{"n_layer": 10, "d_model": 224, "n_head": 4, "n_kv_head": 4, "head_dim": 64, "d_mlp": 896, "vocab_size": 32000, "activation": "gelu", "norm": "layernorm", "norm_place": "post", "norm_eps": 1e-05, "positions": "learned", "qk_norm": false, "attn_scale": 0.125, "bias": "all", "tie_embeddings": true, "parallel_block": false, "init": "normal", "init_std_qkv": 0.0334, "init_std_o": 0.0, "init_std_up": 0.0334, "init_std_down": 0.0, "optimizer": "muon_variant", "lr": 0.000317, "lr_mult_down": 0.7, "beta1": 0.93, "lr_head": 0.00826, "grad_clip": 2.0, "warmup_steps": 200, "schedule": "wsd", "decay_fraction": 0.901, "decay_shape": "linear", "final_lr_fraction": 0.1, "batch_tokens": 16384, "seq_len": 512, "doc_mask": false, "train_tokens": 206700000, "steps": 12616, "dataset": "wikipedia_en"}
Each number is 128 + 24 x the weight over the matrix's rms, rounded and kept within 0 to 255. Layers, rows and columns count from 0.

# layer 4 attention key, 256x224, rms 0.0419, rows 0-61, columns 0-111
[[105 141 180 132 130  98 116 124 134 130 136 146 162 140 102 178 127 112 109 132 107 150 127 152 153 147 107 130 134 145 104 149 141 114 120 147 114  74 129 135 145 120 119  98 155 121 124 124 114 118 173 161 150 169 114 135 134 126 123  98 108 136 123 132 113 103  95 113 138 146 136 163 155 135 130 126 116 124 158 153 129 164  83 131 133 123 149 143 134  90 137 109 104  83  83 164 114 135  88 114 114 105 102 136 134 121 129 114 122 134 104 130]
 [142  97 176 173 106 141 112 174 169 147 111 123  84 157 128 143 129 141  89 126 168 163 102 136  88 167 139 113 135 179 122 133 134 107 108 122 116 125 133 115 141 105 143 110 134 121  88 119  88 135 136 129 146 174 118 110 155 163 142 137 158  76 116 132 117 135 138 198 166 106 141 122 124 113 141 143 149  88 128 153 123 107 103  69 121 146 148 108 100 115 124 142 136 141 113 152 118 132 165 125 133 156 122 117 130 111 129 129 151 111 101  88]
 [109 102 177 188 135 156 139 136 107 116 112 123 146 119 169 119 124 174 141 166 149 139 135  81 185 132 135 112 147 162 103 123 160 128  89 120 123 138 149 107 137 147 122 103 123 103 155 152 125 134  88 138 109 139 123 105 116 138 145 122 110 138 135 127  97 107 136 152 148 112 110 131 135 175 159 117 155 129 156 151 126 141 108 111 141 155 104 133 140 121 155 157 124 140 128 142 142 101  84 147 165 122 125 196 129 112  98 159 108 120  96 126]
 [154 121 120 137 102 158 107 145 115 143 155 126 149 114 139 125 128 120 110 150 161 142 120 123 129  99 134 158 123 126 140 105 112 111 111 160 138 107 128  98 126 122 144 133 153 140 128 159 136 135 110 130 155 113  93 100 139 100  99 121 151 121 116 137 183 145 136 102 128 117 163 126 112 120  95  81  96 147 155 150 107  88  89 177 145 138 121 159 132 104 127 128 143 149 145 162 141 143 131 170 120  81 112 100 130 141 126 151 122 136 128 127]
 [115 135 110 116 134 134 120 127 127 123 113 111 126 133 131 124 135 128 139 151 168 102 120 136 113 130 110 124 153  94  67 115 145 100 109 103 129 145 134 135 136 118 125 104 145 142 117 148 144 132 133 155 116 165 134  95 164 120 167 118 114 117 145 128  94 124 131 126 145 124 112 122 140 139 146 148  98 134 127 122 120 110 116 153 118 136  87 135  91 166 113 168 123 119 130 144 119 122 133 125 128 129 132 104 132 154 138 133 166 120 123 139]
 [ 76 122 173 128 144 150 133 125 102 109 113 129 151 136 157 138 112  97 117 165 190 129  98 117 138 143  82 139  92  99 164 103 144 143 104 145 131 162 159 132 117 111 139 131  60 149 141 147 153 136 145 137 141 128  81 103 171 129 158 133  94 146  92  93 149 135 114 146 113 159 117 128 127 138 132 159 136 158 101 116 139 101 143 112 155 110 127 103 127  87  94 148 140 177 129 112 149 147 117 105 138 151 111  89 129 145 140 105 152  96 115 127]
 [120 158 150 154 122 136 140 139 131 139 160  95 157 121 140 107 138 121 126 115 161  89 111 146 126 117 152 129  82 150  92 156 106  82 139 145 149 127 159 117 131 129 146 149 129 131 106 102  93 156 135 155 128 150 102 150 161 177 107 103 107 128 138 122 127 161 101  91 170  98 129 125 116  92 128 129 108 155 161 123 119 117 110 126 105 141 128 116 126 117 133 134 133 119 123 164 110 143 106 120  85 118 131 136 145 136 158 107 138 133 105 126]
 [123 138 127  85 130 170 110 142 142  86 163 150 135 123 120 118 144 120 163 144 131  97 128 114 129 135  92  96 122  92  94 161 133 124 147 137  97 147 112 158 124 122 132 142 146 140  94 155 109 107 139 103 114 123 141 103 179 147 100 151 132 152 135 137 112 134 123 109 136 117 161 135 136  94 139 139  98  94 107 122 120 112  99 138  96 115 111 148 144 122 121 102 114 119 147 126 114 116 135 106 162 114 106  99 155 115 153 120 116 153 153 116]
 [118 153 134 141 159 142 138 139 126 115 133 123 127 120 112 107 154 162 102 142 131 108 150 136 128 179 148 139 122 116 156 114 170 133 155  90 139 106 134 104 143 115 113 180 133 107 113 147 136 104 143 127 130  98 111 133 117 116 166 156 114  86 119 122 155 137 125 114 123 143 122 105  87  96 120 154  94 140 112 123 112 122 107 123 127 145 127 148 118 104 147 104 110 132 132  86 121 147 129 148 179 128 107 136 127 143 126 121 133 105 129 117]
 [138 148 106 132 121 111 135  99 135 119 109 126 112 104 114 130 156 148 121 150 165 146 159 110 125 109 145 113 114 110 115 126 134 153 131 112 130 158  82 107 127  99 139 138 151 108 110 153 124 114 117 120 173 114 150 112 151  88 108 160 142 136  97 177 106 133 115 143 137 149 131 151 132 140 112 106 131 147 127 121 128 156  95 147 134 162 118 117  90 135 136 132 153 170 122 149 135 135 121 113 129 109 146 144 124  99 123 111 148 150 125 107]
 [102 132 122 118 122 125  86 125 127 139 118 121 138  94 136 131 120 140 119 119 138  97 153 108 137 148 131 136  88 161 115 137  88  97 148 138 150 122 147 133 117 130 106 120  92 116 143 155 111  99 122 112  94 101 178 112 160 147 122 177 153 131 109 148 109 111 132 107 109 137 138 156 114 150 111  88 111 152 144  94 113 131 130 183 115 124 134 153 144 129 137 105 118 146  85 115 133 123 126 114 109 103 156 152 131 114 101 163 180 164 127 109]
 [135  95 104 133 161 154 105 179 119 129 125 153 168 117 146 105 137 119 124 173 180 101  96 140 115 150 146 111 121 120 146 141 143 127 121 156 115 117 157 119 114 135 130 107 117 157 108 100 152 118 126  95 122  96 129 163 142  90 127 175 162 104 157 136 100 104 120 120 105 107 125  95 103 115 131 122 108 131 137 147 111 126 138 126 113 108 112 117  94 129 162 141 126 128 165 102 133 156 102 141 149  74 132  90  84 132 133 160 151 122 185 159]
 [145 166 129  80 140 137 141 104 154 123  94 122 120 143 143 124 122 125 136 127 143 113 147 128  73  89 119 127 159 130  95 155 175 104 128 121 155 133 122 133 135 114 142 146  94 109 132 105 113 121 148  95 103 163 165 128 163 111 158 172 159 130 144 137  82 125 135 137 104 134 116 115 125 154 120 171 122 146 108 124 147  95 149 104 121 129 160 115  95 124 117 106 106 163 130 125 116 126 143 127 131 123 116 140 132 129 117 115 123 139  60 157]
 [132 134 166 156 145 131  77 131 126 138  93 110 113 136 122 133 105 110 118 119  83 103 129 103 118 129 134  96 139 160 138 102 162 144 121 102 140 146 142 116 137 111 119 159 138 139 161 125 113 117 142 146 163 142  82 130  86 150 139 102 101 164 144 108 150 126 160 125 147 130 122 103 140 151 159 144 134 124 124 108 135 134 135 156 158 151 163 140 137 136 124 130 124 130 129 154 126 116  91 132  91 184 125 124 128 127 133 145 136 132 158 147]
 [121  99 139 155 143 139 108 136 172 104 136  96  92 118  89 125 146 130 112 178 153 116 113 132 164 150 128 159 124  83 102 108 142 103 143 155  88  92 105 167 119 154 151  90 140 138 172 111 132 146  99 111 136 142 136 145 167 123 114 113 134 144  88 126  91 127 150 114 145 154 126 112 137  79 161 133 108 132 174 125 128 130 124 117 121 139 118 129 117  96 122 155 116 135 143 122 131 173 139 153 149 140 112 169 119 119 153 140 108 140 117 137]
 [123 136 131  88 123 156 112 155 108  85 127 101 171 136  98 128 110 118 116 121  98 101 148  82 156 109 124 115 113 121 126 116 155 151  76  91 131 142 116 123 125 146 140 109 125 154  95  90 107 145 130 128 157 140 135 104 143 139 138 134 112 132 136 129 104 139 128 168 154 139 112  78 133 141 138 123 143 137 118 127 160 128 112 109 127 101 149 112 132 125 164 124 112  75 101 162 122 113 156 143 164 139  96  90  83 140 114 135  93 131  81 188]
 [122 163 140 123 138 109 112 158 106 119 105 104 137 121 160 133 122 142 112 145 122 125 122 138 150 151  95 133 154 142 132 132 159 133 135  75 155 150 143 108 126  88  95 115 112 134 124 104  87 116 111 145 115 132  99 128 136 153 135 101  95  79 137 117 149 119 112  70 103 121 100  91 104 113 131 171  97 104 163 125 157 162 127  87 103 131 140 154 148  92 119 156 131 155 120 152 118 158 105 101 174 151 139 146 137 182 106 119 145 131 134 122]
 [110 137 109 134 135 115 128 153 127 107 106 151 128 117 130 125 117 122 131 107 134 127 114 165 137 106 110 135 137 138 148 134 141 124 119 141  85 105 109 120 144 111 144 125 135 138 112  83 121  96 119 117 137 117 159 155 129 109 141 132  88 172 125 132 150 122 161  98  71 162 144  93 168 135 121 124  97 102 140 111 140 149 115 121 138 148 132 125  76 113 100  93  94 134 128 106 113 125 110 108 142 109 129 118 138 147 110 154 122 129  84 135]
 [145 151 143  93 111 127  96 120 125 142 137 166 127 127 137 112 161 142 135 139 136 104 175 119 118  74 154 144 138  97 110 124 176 147 134 117 120 114  87 121 154  81 151 132 127 105 124 104 152 108 114 122 123 124 163 129 137 132 148 174 127 118 135 150  92 129 143 123 157  98 147 135 136 112 153 132 139 115 122 120 110 133 107 137 116 134 145 123 130 173 105 138 171 167 120 114 158 124 122  70 140 132 115 130 135 141 161 132 155 130 131 120]
 [119 117 160 160 122 154  87 138 103 130 157 113 120 174 139 102 106 141 133 136 123 166 116  96 159 115 136 112  97 131 153  77 136 128 111 142  78  98 104 150 141 103 139 103 170 112 143 156 167 139 135 178 129 114 116  91 152 161 133 121 106  92  61 140 142 111 163 138 139 126 118  71 111 104 158 127 157 109 143 124 122 134 143 130 143 134 125 124 118 111 100 142  98 116 114 142 135 113 157 147 159 128 123 124 145 123 116 117 124 136 102 163]
 [138 162 145 152 146  92 127 142 126 149 146 141 132 117 177 114 152 123 112 165 123 117 155 102 136  78 117 125 126 149 113 109 141 120 136 129  91  99 133 132 118 163 122 157 156 129 148 129 130 119 111 100 122 161 157 136 131 107 121 170 177 124 148 124 134  97 151 131 171 154 145 163 155 138 108  91 159 144 119 131 124 117 149 146 116 114 153 145  93 120 140 124 136 109 122 140 139 103 114  94 128 133 124 112 147 127 128 106 143 167 116 113]
 [111 130 154 164 103 147 145 135 190 157  81 127 112 139 142 176 127 120 124 122 117 112 127 138 121 147 142 118 147 131 132 160 158 151 142 128 119 143 120 108 106 141 161 122 154  84 151 139 114 136 142 174 134 154  86 115 110 170 134 133 121 140 101 154  70 157 156 188 146  91 110  91 136 110 123 108 180 123 182 131  88 128 118  98 103 128 147  99  97 117 147 111 143 183 127 149 160 135 124 118 105 158 121 130 136 125 103 141  94 128 145 156]
 [144 115 105 147 184 106 131 146 112 141  96 182 143 129 114 116 109 118 133 107 138  81 147 111 152 140 180 136 125 115 191 135 112 123 145 106 145 169 166 124 120 111 138 130  65  97 149 129  87 112  95 127 104 103  98 134 112 100 118 118  90 134 144 129 149 108 173 121 142 156 111  84  97 129 153 142 119 138 159 122 146 168 130 143 112 135 106 113 119 116 136 148 131 138 169 107 141 119  87 140 126 141 131 129 105 148  98 160 150 140 133 149]
 [102  74 143 141 109 148 125 130 149 177 131 166 176  96 148 145 119 129 124  99  86 147 168 170 127 129 140 129  99 171 142 110  99 106 135 139 138 117 120 108 114 116 129 109 114 133 106 148  90 154 148 112 180 105 133 132  99 120 146 143 136 153 128 103 120 158 119 152 155 104 147 115 143 112 114 106 111 106 127  82 119 148 126 121 131 141 134 119 206 166 147 115 110 167 139 152 119 130 118 110 122 154 104 103 144 147 140 145 118 135 124 156]
 [144 136 170 140 122 121  99  97 119 112  93 126 122 100 131  78 117 137 128 162  74 106 126 119 129 152 130 121 149 130 132 106 145 123 142 117 102 135  95 120 122 155 139 134 106 129 129 106 171 131 146 153 126 104 141 121 118 139 123 140 107 117 112 166 102 113 158 162 109 131 120 138  97 111 131 171  98 131  86 117 138 132 122 123 136 117 137 168 138 126 142 142 130 132 136 150 123 140 181 140 112 146 115 144 133 130 143 130 113 119 126 150]
 [153 124 105 126 151  86 125 112 181 145 129  72 117 118 108  97 140 123 162 113 119 139 131 126 121 148 101 154 149 125 104 163 130 136 121 132 122  88  97 118 127 108 112 118 100 104 147 127 113  81 127  85 122 125  89 180  84 134 150 138 113 158 164 108  95 139 158 174 170 147 134 127 150 112 130 122 160 101 162 111 117 127 171 156  97 139 125  89 146 131 172 143 119 140 140 120 137 151 103 131 126 116 161 136 163 144 139 126  97 127 160 115]
 [114 113 131 133  87 120 152 124 132  99 101 142 117 122  78 158 115 134  97 107 143 126 163 137 106 133 155 140  98 101 137 128 131  73  98 125 151 123 110 140 162 140 141  95 119 184 163 114 117 150 152 124 120 117 122  99 112 123 146 114 153 159 147 126 102 111 121 104 131 132 129 124 107 149 126 156 136 129  90 153 154 123 101 155  95 123 119 118 118 135 131 156 150 107 157 106 123 146 157 126 157 104 125 136  89 172 128 107 111 128 155  70]
 [118 108  83 126 121 105 140  96 120 142 157 141  91  98 110 122 144 145 127 119 143 159 144  76 133 131 106 128  98 115 102 143  96 121 126 154 130 129 115 116 150 128 165 140 119 137  99 129 184 128 127 125 158 141 174 111 167 133 139 141 136 125 102 139 121 121 101 166 123 126 162 125 136 132 109 133  85 138 112 146 117 117 118  85 143 151 139  80 124 121 144 137  81 145 171 113 105 123 137 168 140 122 134 148 141 111 121 110 141 110 127 133]
 [124  84 107 121 107 108  97 126 119  95 121 137  97 106 109 137 148 112 152 135 133 144 155 129 135  71 143 155 145 130 141  90 159 131 117 145 135 124 155 149  94 131  91 143 119 133 136 149 136 120 141 132 174 162 171 116 162  96 136 128 117  82 141 126 122 151 104 109 119 100 111 120 152 152 129 120 143 139 165 141 141 104 146 126 139 147 145 127 120  87 111 160 116 120 106 109 144 132 145  70 127 120 128  92 121 113 166 124 103  97 167 138]
 [118 125 117 142 118 127 115  80  80 126  93 110 132 153  94 133 122 153 120 141 106 173 123 122 108 156 105 136 109  90 136 113 108 126 151 121 150 115 120 130 119 129  84 128 142 113 117 156  77 121 148 144 108 134 121 124 141 158 148 114 137 115 110 140 146 126 141 136 143 152  96 144 116  97 129 177 112 113 137  73 126 133 126 126 104 110 158 122 110 134 140 150 128 126 148 133  89  79 133 185 152 139 131 153  95 120 119 141 119 142 157 149]
 [128 166 122 141 120 105 146 162 109 157 118  78  81 161 169 141  90 136 137 134 170 111 141 100  89 137 107 155 163 132  76 122 102 124 139 133 137 132 173 146 133 139 182 119 144 148 164 135 141 164 112 121 151 124 105 128 127 127 157 132 156  92 140 129 142 121 111 145 140 117 130  83 114 114 137 182 203 175 153 135 139 125 110 145 132  94 119 141 147 119 135 112 127 128 149  99 129 172 121  77 137 155 132 115 127 120 153 127 118 132 166 123]
 [110 151 137 152 132 133  88 156  86 134 140 120 146 135 122 149  97 135 140 161 141 102 119 172 128 155 166 133 135 130 127 112 133 136 143 126 138 132 165 161 124 124 158 101 141 112  73 154 121 150 156 133 142  69  90 174 130 142 163 129 141 135 101 118 164 109 119 137 100 111 149  97  93 127 139 155  83 110  96 101 132 127 145 103 142 107 128 119  99 119  95 178 119 143 118 102 141 165 153 135 167  84 142 155 111 146 131 118 133 127 137  94]
 [154 124 100 123 108 120 157 149 115 150 132 115  83 150  79 161 112 120 177  86 184 107 129 113 161 115  98 115 174  94  61 119 174 110 136 126 131 153 122 155 149 128 136  85 146 126  99 177 133 125 116 146 158 141 121 122  71 112 107 111 143 144 122 153 124 149 162 144 149 141 137 112 165 118 127 127  83 140 136 154 102 122 161 124 125 107 153  92 121 152 164 109 114 153 144 140 144 103 115 112 100 111 141 143 150 156 146 121 122  94 116 111]
 [ 97 128 183  92 133 113  98 162 131 116 121 108 118 136 100 142 153 129  90 118  77 148  82 119 144 177 140 133 111 129 169 124 128 127 147 112 119 113 111 144 135 111 105 127 114 149 106 134 100 133 165 139 158 137 113 107 110 152 150 122 107 128 124 110 148 109 137 136 139 154 113 131 100 125 129 132 149 155 142 135 125 149 123 120 119 117 144 179 132 122 107 132 121 131  93  94 133 154 122 113 117 146 123 144 123 132 150 133 108 127 116 175]
 [139 162  99 130 117 162 105 101 139 106 126  89 150 147 107 113 108 131 144 149 138 123 114 135 132  94  87 141 128  98 129 141 109 141 147  84 175 148 123 138 115 153  94  98 107  84 118 152 145 110 122 134 139 141 186  91 157 119 125 110 141 164 112 121  94 118 145 165 125 161 143 144 108 151 134 121 129 118 101 140 116 137 104  99 129  71 155 157 155  94 159 143  99 102 107 146 120  92 119 136 113 111  81 151 109  95 141 142 113 126 122 149]
 [117 157 136 103 159 134 156 142  98 106 134 125 141 116 109 116 184 140  97 121 126  49 121 133 177 139 174 113 111 119 150 153 134 157 102 164 146 106 171 107 115 113 131 105 111 139 165 131 111 131 134 143 140  74  76 136 148 104 150 155 163 139 108 169 176 114 151  97 167 158 132 113 137 125 151 150 110 122 146 130 115  85 127 118 158 168 127 144  98 141 166 116 156 160 113 136 120 122 150  91 120  87 118 119 128 117  90 130 175 147 113  90]
 [118 117 103 138 100 116 165 120  98 114  77 155 120 144  95 116 111 137 137 107 117 133  98 186 122  96 100 137 130 143 132 125  92 121 128 111 151  75 163 124 127 142 102 115 104 135 132 112 145 119 134 111 119 141 125 110 147 201 115  74 115 109 155 111 103 126 132 134  80 115 143 127 134 185 128  80 121  93 164 183 128 188 156 124 124 116 132 103 142 159 133 123  96 112 121 118 117 109 101 125 139 155 165 125 140 141  91 133 121 149 139 136]
 [112 128 137 141 142 108 113 171 122 134 123 146 129 136 133 135 105 137 116 105  85 140 146 102 130  99 131 102  98 132 139 135 112 145  84 151 109 138 191 131 114  94 129 138 114 104 137  78 114 147 105 154 111 163 102 123 145 107  53 154 184 134  79 118 119 153 109 141  95 104 135 147 142 115 153 104 170 120 142  86 127 129 160 155 140 103 118 140 111 114 105 104 129 145  86 123 150 118  99 103 121 144 135 141 172 113 110 129 113 154 104 128]
 [164 104 148 133 111 138 121 159 125 125 134 127 147 107 137 136 159  97  75 125 139 124 134 130 147 172 137 124 143 150 190 139  82 133 126  84 152 155 131 132 137 135 132 148  88 168  91 141 160 119 163 118 119 124 124 107 109 147 142  90  94 109 130 115 150  95 139 105 118 156 150 126  89 121 134 134  87 132 123 119 114  84 115 113 115 107 130 137  92 139 109 135 146 142 141 118 134 143 127 146 140 140 135 135 106 133 115 168 153 120 147 152]
 [112 116 152 143 117 144 151 146 117 107 118 114 119 144 108 148 109 135  79 143 128 107 109 128 110 148 111 126 145 131 131 128 142 147 119 102 163  82 104 149 151 127 142 123 100 110 127 163 122 119 148 161 171 163 138 147  98  99 127 140  88 148  88 107 136 153 127 149 133 170 128 158 105 127 105 161 114 125 127 108 137 119 139 134 149 148 133 132 132 122 117 134 131 118 134  91 110 158 142 125 133 140 109 133  76 124 149 119 105 130 120 123]
 [106 105 118 149 142 137 130  97 145 103 116 136 173 162  79 121 110  92 137 153 137 135 119 124 155  90 107 121 152 118 152 111 136 138 125  86 132 112 126 153 141 112  90 152 113 131 114 143 130 128 136 133 123 112 131 136  94 136 168 116 101 155 129 119 165 105 123 134 116 126 143 136 130 152 114 114 122 180  81  90 164 132 188 127 146 134 110 153  92 159 120 146 108 122 119 140 162 143 112 131 108 157 109 138 158  91 134 116 142 120 126 145]
 [112 121 190 155 174 152 139 154 133 115 130 126 132 163 158 129 115  88  95 139 140 117 126 124 104 145  95  75 129 172 125 116 112 124 138 144 135 122  98 136 152 101 148 136 139 145 129 103 141 109 134 169 161 124 143 146 120 122 106 123  65 107 106 125 156 144 104 156 113 103 111 124 123 113 125 122 127 122 120 128 129 144 116 122 117  82 109 122 130 124 112 107 119 146 103 163 147 123 107 129 138 124 143 113 143 114 149 161 129 113 131 105]
 [110 115 169 119 141 167 143 128 116 104 125 108 148 166 158  95 123 127  90 121 150 126  92 153 131 206 136 115 163 117 123 139 146  86 147 142 126 130 120 118 112 114 109 146  81 122 123 163  98  88 185 146 131 149  91 142 129 145 140 120 121 128 114 116 151 155 102  96 108 133 129 147  99  61  96 152 103 133 154 124  87 164 146 107 127 126 111  81 142 153 109 131 147 128 125 124 138 130 136 140  77 146 132 137  78 136 137 156 142 118 164 151]
 [114 122 126 157 117 115 135 146 115 166  90 133 141 164 114 142 139 136 133  91  81 137 139 156 142 104 132  97 144 151 109 113 150 135 165 165 151 100 140 105 106 130 101 146  80 124 121 152 125  64 122 130 125 147  89  98 188  96 112 134 112 128 136  71 135 127 112 146  88 114 130 119 102 136 126 171 150 103 133 178 115 131 111 133 153 138  88 130 130 132 154 178 124  99 109 118 131 105 150  95 126 135 108 114 129 146 134 125 126 106 123 151]
 [150 114 153 137 164 123 119 159 104 132 113 115 109 135 134 120 127 142 110 141 147 129 124  91 131 165 137 102 157 127 126 138 179 125 109 109 100 126 161 142 124 117 150 106 107 143 142 146 104 134 128 142 128 137 124 119 116 184 128 110 130 166 115 156  98 131 133 138 111 111 110  92 114 132 127 115 106 133 137 144 134 134 119 147 124 119 147 140 177 138 133 130 124 137 108 161 121 129 110 138  97 148 120 131  93 148 115 136 138 131 119 136]
 [117 133 123 134 148 148 129 144 119 149 122 129 138 166 142 134 133 126 104 113 171 135 124 123 151 150 174 129 135 141 137 140 106 104  88 160 168 129 115 129 122 131 153  90 135 146 137  85 109 143 128 155 157 115 121  95 173 158 151 161  98 112 119  93 118 137  92 112 135  88 136 132 104 137 128 104 102 106 142 152 111 150 149 104 104 127 132 116 114 116 115  93 141 136 143 169 121 147  70 151 108 168 110 152 108 118 116 159 111  90 156 129]
 [117 111 119  98 114 113 179  81 126 126 127 116 139  84 140 129 136 160 135  83 145 102 112 123 143 123 141 111 110 186 115 132 103 117 112 110 137 160 112 155 138 140 134 154 119 145 142 178 118 134 127 163 133 134 145  97 163 105 140 134 155 112 122 107 163 103  98 137 158 145 114 133 126 103 130  84 117 118 152 149 121 123 151 138 147 125 130 154 142 139 145 126 112 162 131 118 150  94 147 145 140 133 139 132 150 110  89 162 138 131 170 138]
 [145 141 177 150 142 114 141 134  97 157 142 116 115 136 140 100 143 147  79 118 119  89 113 125 120 150 117 121 135  90 135 110 175 114 133  77 111 159 125 113 123 135 147  97 142 135 150 153 116 123 136  94 106 118 102 162 156 129 181 166 145 105 134 138 137 150 130 119 170 138 146 130  80 110 144 127 133 129 156 126  87 132 128 118 115 128 136 126 159  94 134 131 132 157 131  75 149 140  93 141 132 103 154 120  94  77 139 170 105  95 117 174]
 [147 124 118 109 168 174 135 111 116 106 117 128 121 124 120 105 126  88 142 140 128 152 178 145 146 118 120 116 148 135 129 116 135 107 151 149 118 114 116 123 121 148 130  87 128 123 126 136 126 149 113 117 119 152 154 151 124 114 142  75 182 129  96  94 148 113  81 158 134 132 125 151 138 123 122 103 120 146 131 107 120 123 137 177 140 134 134 107 103 136 158 148 147 120 149 134 116 142 151 186  99 116  92 112 112 119 158 155 106 151  96 129]
 [112 127 140 104 180 147 138 124 123 179 144 132 102  73 131 109 146 148 161 117 128 150 155  93 127 124 122 131 112 119 136 149 165 143 160 122 146 129 118 114 138 138 157 134 160  87 112 127 160 146 121 125 102 155 151 151 167  97 148 135 157 123 105 125 131 159 129 133 112 147  99 128 145  79 148 136 101 154  94 140 106 146 138  88 125 170 138 133 117 168 121 152  71 118 150 107 128 133 115 147 131 101 112 105 164 112 146 120 135 156  97 129]
 [114 119 146 127  99 173 137  55 114 161 162 139 149 130  63 187 122 136 130 166 130 125 130 152  88 159 103 120 142  79 142  74 129 143 163 148 162 151 138 159 121 164 132 121 118 130  98 135 131 156 125 151 131 153  99 135 145 129 151 121 137  99  93 135  97 124 127 160 156 106 102 113  92 169 119 156 105 107 121 127 151 108 121 138 146  98 146  57 136 107 138 187 166 140 129 116 111 126 132 102 126 149 131 114 114 134 146 147 115 132 130 109]
 [143 132 142 121 147 121 132  96 127 145 149 126 100 168 187 118 107 108 133 116 116 122 134 110  99 121 127 130 119  76 141 117 160  87 122 129 141  88 111 126 126 122 145 104 135 113 117 105 124 128 178 126 114 162 178 161 155 139 100 119 172 165 130 135 139 136 129 147 125 111 159 124 107 118 121 135 157 146 117 116 125 111 116  87 118 153 130 116 133 114 144 106 143 139 169 152 141 105  98 162  93 102 162 114 113 141 104 131 105 179 123 102]
 [152 139 211 158  95 114 137 140 128 139  87  90 117 149 165 107 104 132 122 130 143 162 130 113 124 135 119  98 151 156 154 143 147 100 148 128 143 118 118 150 125 127 128 130 115 113 116 147 101 107 112 148 133 130 123 106  95 171  99  86 116 112 135 145 113 118 129  91 103 111 115 129 132 159 112 151 142 117 172 139 119 156 118 133 103 126 112 136 145 118 114 119 161 144 131 159 109 131 128 125 109 144 144 129 121 156 107 114 140 109 156 132]
 [137  98 111 151 137 171 137 172 129  78 113  92 100 123 147  85 134 136 102 163 120 136 112 115 144 126 134 145 136 153 118 145 127 132 118 133 128 140 101 109  83 100 141 150 147  91 129 153 125 156 116 144 125 128 111 146 131 138 141 118 103 119 160 138 105 125 134 133 128 121 134 159 103 133 107 141 108 122 116 135 162 119 154 133 112 123 108 155 136 101 128 118 150 107 146  91 138 152 124 137 103 144 136 144 108 125 149 141 145 121 109 146]
 [128  96 160 123 138 150 117 172 152 106 128 158  99 103 121 146 108 118 152 121 157 156  90 118 172 141 113 102 149 168  71 139  71 131 148 124  86  94 138 112 107 157 103 154 146 100 148 138 122 144 112  62 146 136 132 136 130 168 112 141 134 137 131 146 106 125 146 166 108 139 164  83 135 120 114  95 103 140 116 137 109 131  89 118 150 146 145 160 147 134 114  75 111 104 100 117 116 136 165 157 137 110 126 150 141 135 181 167  73 124  80 131]
 [149 143 176 153 185 109 106 144  77 132 161 138 148 145 101 104 140 126  82 154 100  54 119 118 133 139 117 123 145 121 112 119 117 136 146 107 161 199 170 167 157 119 101  94 111 106 133 116 139 115 116 132 136 144 102 129 125 132  85  84 101 111 165 113 164 126 133  97 141 140 107 116  70 107 121 176 154 124 136 129 144 109 118  88 167 138 134 131 168  90 106 141 153 154 119 154 123 113 127 151 131 163 146 126 126 146 130 102 148 104 143 114]
 [130 108 187 125 126 124 126 179 142 142 140 107 133 135 135 122 151 132 103 161 115 134 113 155 115 153 122 107 141 162 177 123 140 125 151 127 121 175 137 137 137 156 159 115 137 140 109 129  88 109 149 171 118 142 134 130  70 114 127  81 113  93 123 163 117 123 139  85 105 115 116 125 133 150 134 159 114  96 113 123 121 121 103  84 147 113 118 141 113 132 128 143 139 140 128 147 122 135 128 147 101 152 102 136 111 113  67 162 139 136 145 124]
 [137 119 138 140 131 128 108 168 129 153 105 109 120 109 127 137 132 143 102 168 123 112 101 137 134 160 109 112 153 156 143 113 126  99 133 134 138 140 129 116 167 132 106 101 137 137 110 145 116 116 155 149 110 126  89 151 123 149 106 117 152 100 129 131 141 150 174 144 129 133 147  94 116  98 109 105 145 130 149 125 129 118 130 113 138 108 134 109 125 159 109 137 123 110 114 116  99 132 148 144 139 167 130 147 135 107 118 140 117 152 116 114]
 [112 141 124 144 128 122 117 157  87 130 122 131 104 141 148 114 159 115 130 122 122 107 103 138 151 158 138 119 186 150 127 125 143 139 127  91 161 172  97 129 145 165 118 110 149 142  86 112 125 141 150 145 134 133  91 117 149 143 157 138  93  85 104 125 109 114 129  87  88 116 136 126 116 130 102 149  88 142 114 121 117 136 109  99 108 109 112 146 139 138 166 178  74 131 151 155 109 108 112 122 100 137 109 146  84  88 140 144 134 123 204 119]
 [129 113  95 129 133 138 101 122 136  93 137 153 128 122 127  99 122 126 108 138 121 119 190 132 133 114 122 120 156 125 123 153 117 128 153 136  92 121 129 116 140 136 151 142 112  89 129 114 117 128 136 111 151 129 151 151 129 123 142 143 182 141 115 122 118 129 115 159 161 136 158 150 156 138 156 151 120 131 150 109 136 119 169 164 131 144 126 103 116 144 137 112  96 118 138 126 132 136 166 109 117 107 150 137 164 134 127 135 100 135 108 133]
 [110 142 108 101 172 168 136 126  97 172 114 161 120 130 109 119 171 126  91 134 118 147 144 115 117 142 134 125 118 126 125 115 162 118 157 125 111 114 119 109 116  78  98 170 146 136  84 163 125 153 139 172 126 169 123 129 145 139 131 129 175 136 140 125 132 150 144 122 125 158 114 100 113 186 122 121 137 132 174  90 117 111 174 166 140 121 135 136  98  92 114 141 138 104 141 143 179 127 111  84 131 123 144 122 146 133 166 105 142 114 129  91]
 [148 106 111 115 153 133 141 142 113 144 143 144 155 116 104 112 148 138 112  88 114 130 136 130 132 162 116 115 106  85 185 132 139 128  96 138 155 141 117 141 142 131 137 189 116 118 120 100  97 121 125 114 100 134 102  89 181 108 127 132 141 103 111 152 124 104 168 128 132 129 102 135 101 144 122 148 156 130  84 150 107 118 143 148 160 147 102  93 132  88 147 113 131 134 126  98  97 122 152  90  97 172 128 114 144 118 146 145 143 143 117 138]]